Weights of a small GPT-style language model, trained from scratch on English Wikipedia.
Size: 14 layers, vocabulary 17590.
Architecture: RMSNorm before each block, rotary positions, no biases in attention or MLP.
Each number is 500 + 50 x the weight over the matrix's rms, rounded and kept within 0 to 999. Layers, rows and columns count from 0. Numbers have three digits each.

# layer 10 MLP gate, 512x192, rms 0.155, rows 509-511, columns 0-191
597450522497432529420486501535472512448531553570516476429497461522502416461550528474438535373438437420624471482505526498432466459462507537400539506440554499475474470455568482537517522511421528529406470494550571500524486547519590509473493504579540550559564451461482434540459490590471558430479456484479489508480486521519495538578494437532572479454476491472541610469415636473519438465467521513459555490574485424511501482500456569583503548580545504464499489514586474460445508577494459538480494475533423375472454550503493557485507474497480413439526383551435631532448459520542418428
505554496489538458573430433592417515559405448521486569494497515442462512439500531521471407409492466538548629492530467506452537529416446537510575456499572472464493424444502582615516511511514466561490563465465490445562473565476494461516580529499476395544424464411443434495535558464429479510544463500416408540522520377369461440436601467498488360686485404448526596458537465494391504486533435494567515353455568423547543501497458414517522454524560516424479563462467453507456337554457510510425577426360644457460505457526508434580554397379389483479558441508518537560488491534593475529
412385509623569481515491450478504567478485443468495530554483452504455510451491378447396402441525564526511519493405490613485562551492550407440457564536499495509492484539526541498379470552554513585508533549514530458530556459440480454523573486527472505530516582515530522421534570534590444543472566510580432419630535490457445462409547462425499513514457473402656513557534469504445430659463529500534595450576541468520439554538471538465520439510528513544575574556521511425464515605516558523489522485486519377463522584491442527509576429513504498450593454506521408526489488419318504518
# layer 10 MLP up, 512x192, rms 0.16, rows 509-511, columns 0-191
493512477360407526506631489533514525507513461515504545530455582470502576493452472533512468580499574469500414442554479467569541490517544469514531579550519506459476574540473516504468423411495494481467493603445457501491390448487520514605512502486579433470488547468411490550524565428582493543575481546506490496520465525471490512481508515488424440495571470459539393547581341488434566506612431451542437474430483622505516429448520428511464573593471519484460514570517505615492525466525547453516459527496509520507546409471612475523528518443506486450446574555520438471518442476480597582
611416446578544454506481689576522554572519524454476572419526453484495558438374546500490487598673370447496482615379509482514549519548415496503550464442465493482437513383573481512524540540472477576432487535591491578487442492452578579365532527538619480514526466471485537406480479476557556557499427500496472421552456563586600466582546534438515413452467511426464400432543519548423431500347483502508559601536527522417424587461533479506555516470571474512414384607465513485467537408486415522550494550484416510603429540465598456486515489474539583535490450522513555442542496499445457438
422451502518539511521461502502498479459561536476482469543587354473536406522528523472521521473558437458595596544461435537562427555479466472503446553460490495479410551408548398459537502518502443615499531453566490415514530475523548488415524556534529497580434503498425592509472543419583488464495570415571500515469404510481450529429531449402527457478547479458482556467494466533518470465571490532591423478518607544504570420542527626630494484476535497535496516510603453525588562553501568487496497458465463443482517511383562512496432540562523371437452542541541390500485608454539546529
# layer 10 MLP down (transposed), 512x192, rms 0.155, rows 509-511, columns 0-191
552451571568625562510566516497512452480531572494496496480532374529464476532502512529533565459481496513498462524546539547390463498524464459585529479482408529417451545446529396521473589489519589497521528421470483547512570535578429473413496493590454504558520476518473558506459447579422538461441523501577530484539460342546511525541477430417440596541562528473520606471425670500450523506421488488459527556519491380507502583468427482681511476547483577449442464510433512390485490442531496540481456509508484579465529514451487515444480409530471505473549468512441493506474537501513481500
540477497447611428376553517470588465553521528431519495448525508583477518518376504549549638511553426461539433551480506543469474487488551477505441534450479467519491579526483458441470501498522388446536588409508500517457533445417550536527586455516485510416529466553526535516433485419508487553533565511597560501499509551519480554481498439564560490415395499492517537578582442597508494547497419532530470493504479579443477534551443500560503487490455466623554551399516540508445578537482568577477477556414553543521531534480494460567500548575600515461421516514537389535462501497493505464
501551547585563487422544515460568520518429546412470482452577502515624572485500541513471507433513486442574606465507558508543575483504462561473456417627461389432532549494571467447458508484511423477624511518493633545605538496550471498478536496502517559493515489575556556499504495545580514542521637506441507489548466451510476489535463395437553503503397508463442490573467520525593391521558509518634528507466504549461600541465531550552509486449380460496562504576509539626465505586482505545540490490519474451505450519481470383482537484502566463536483492591549461527585503534398526493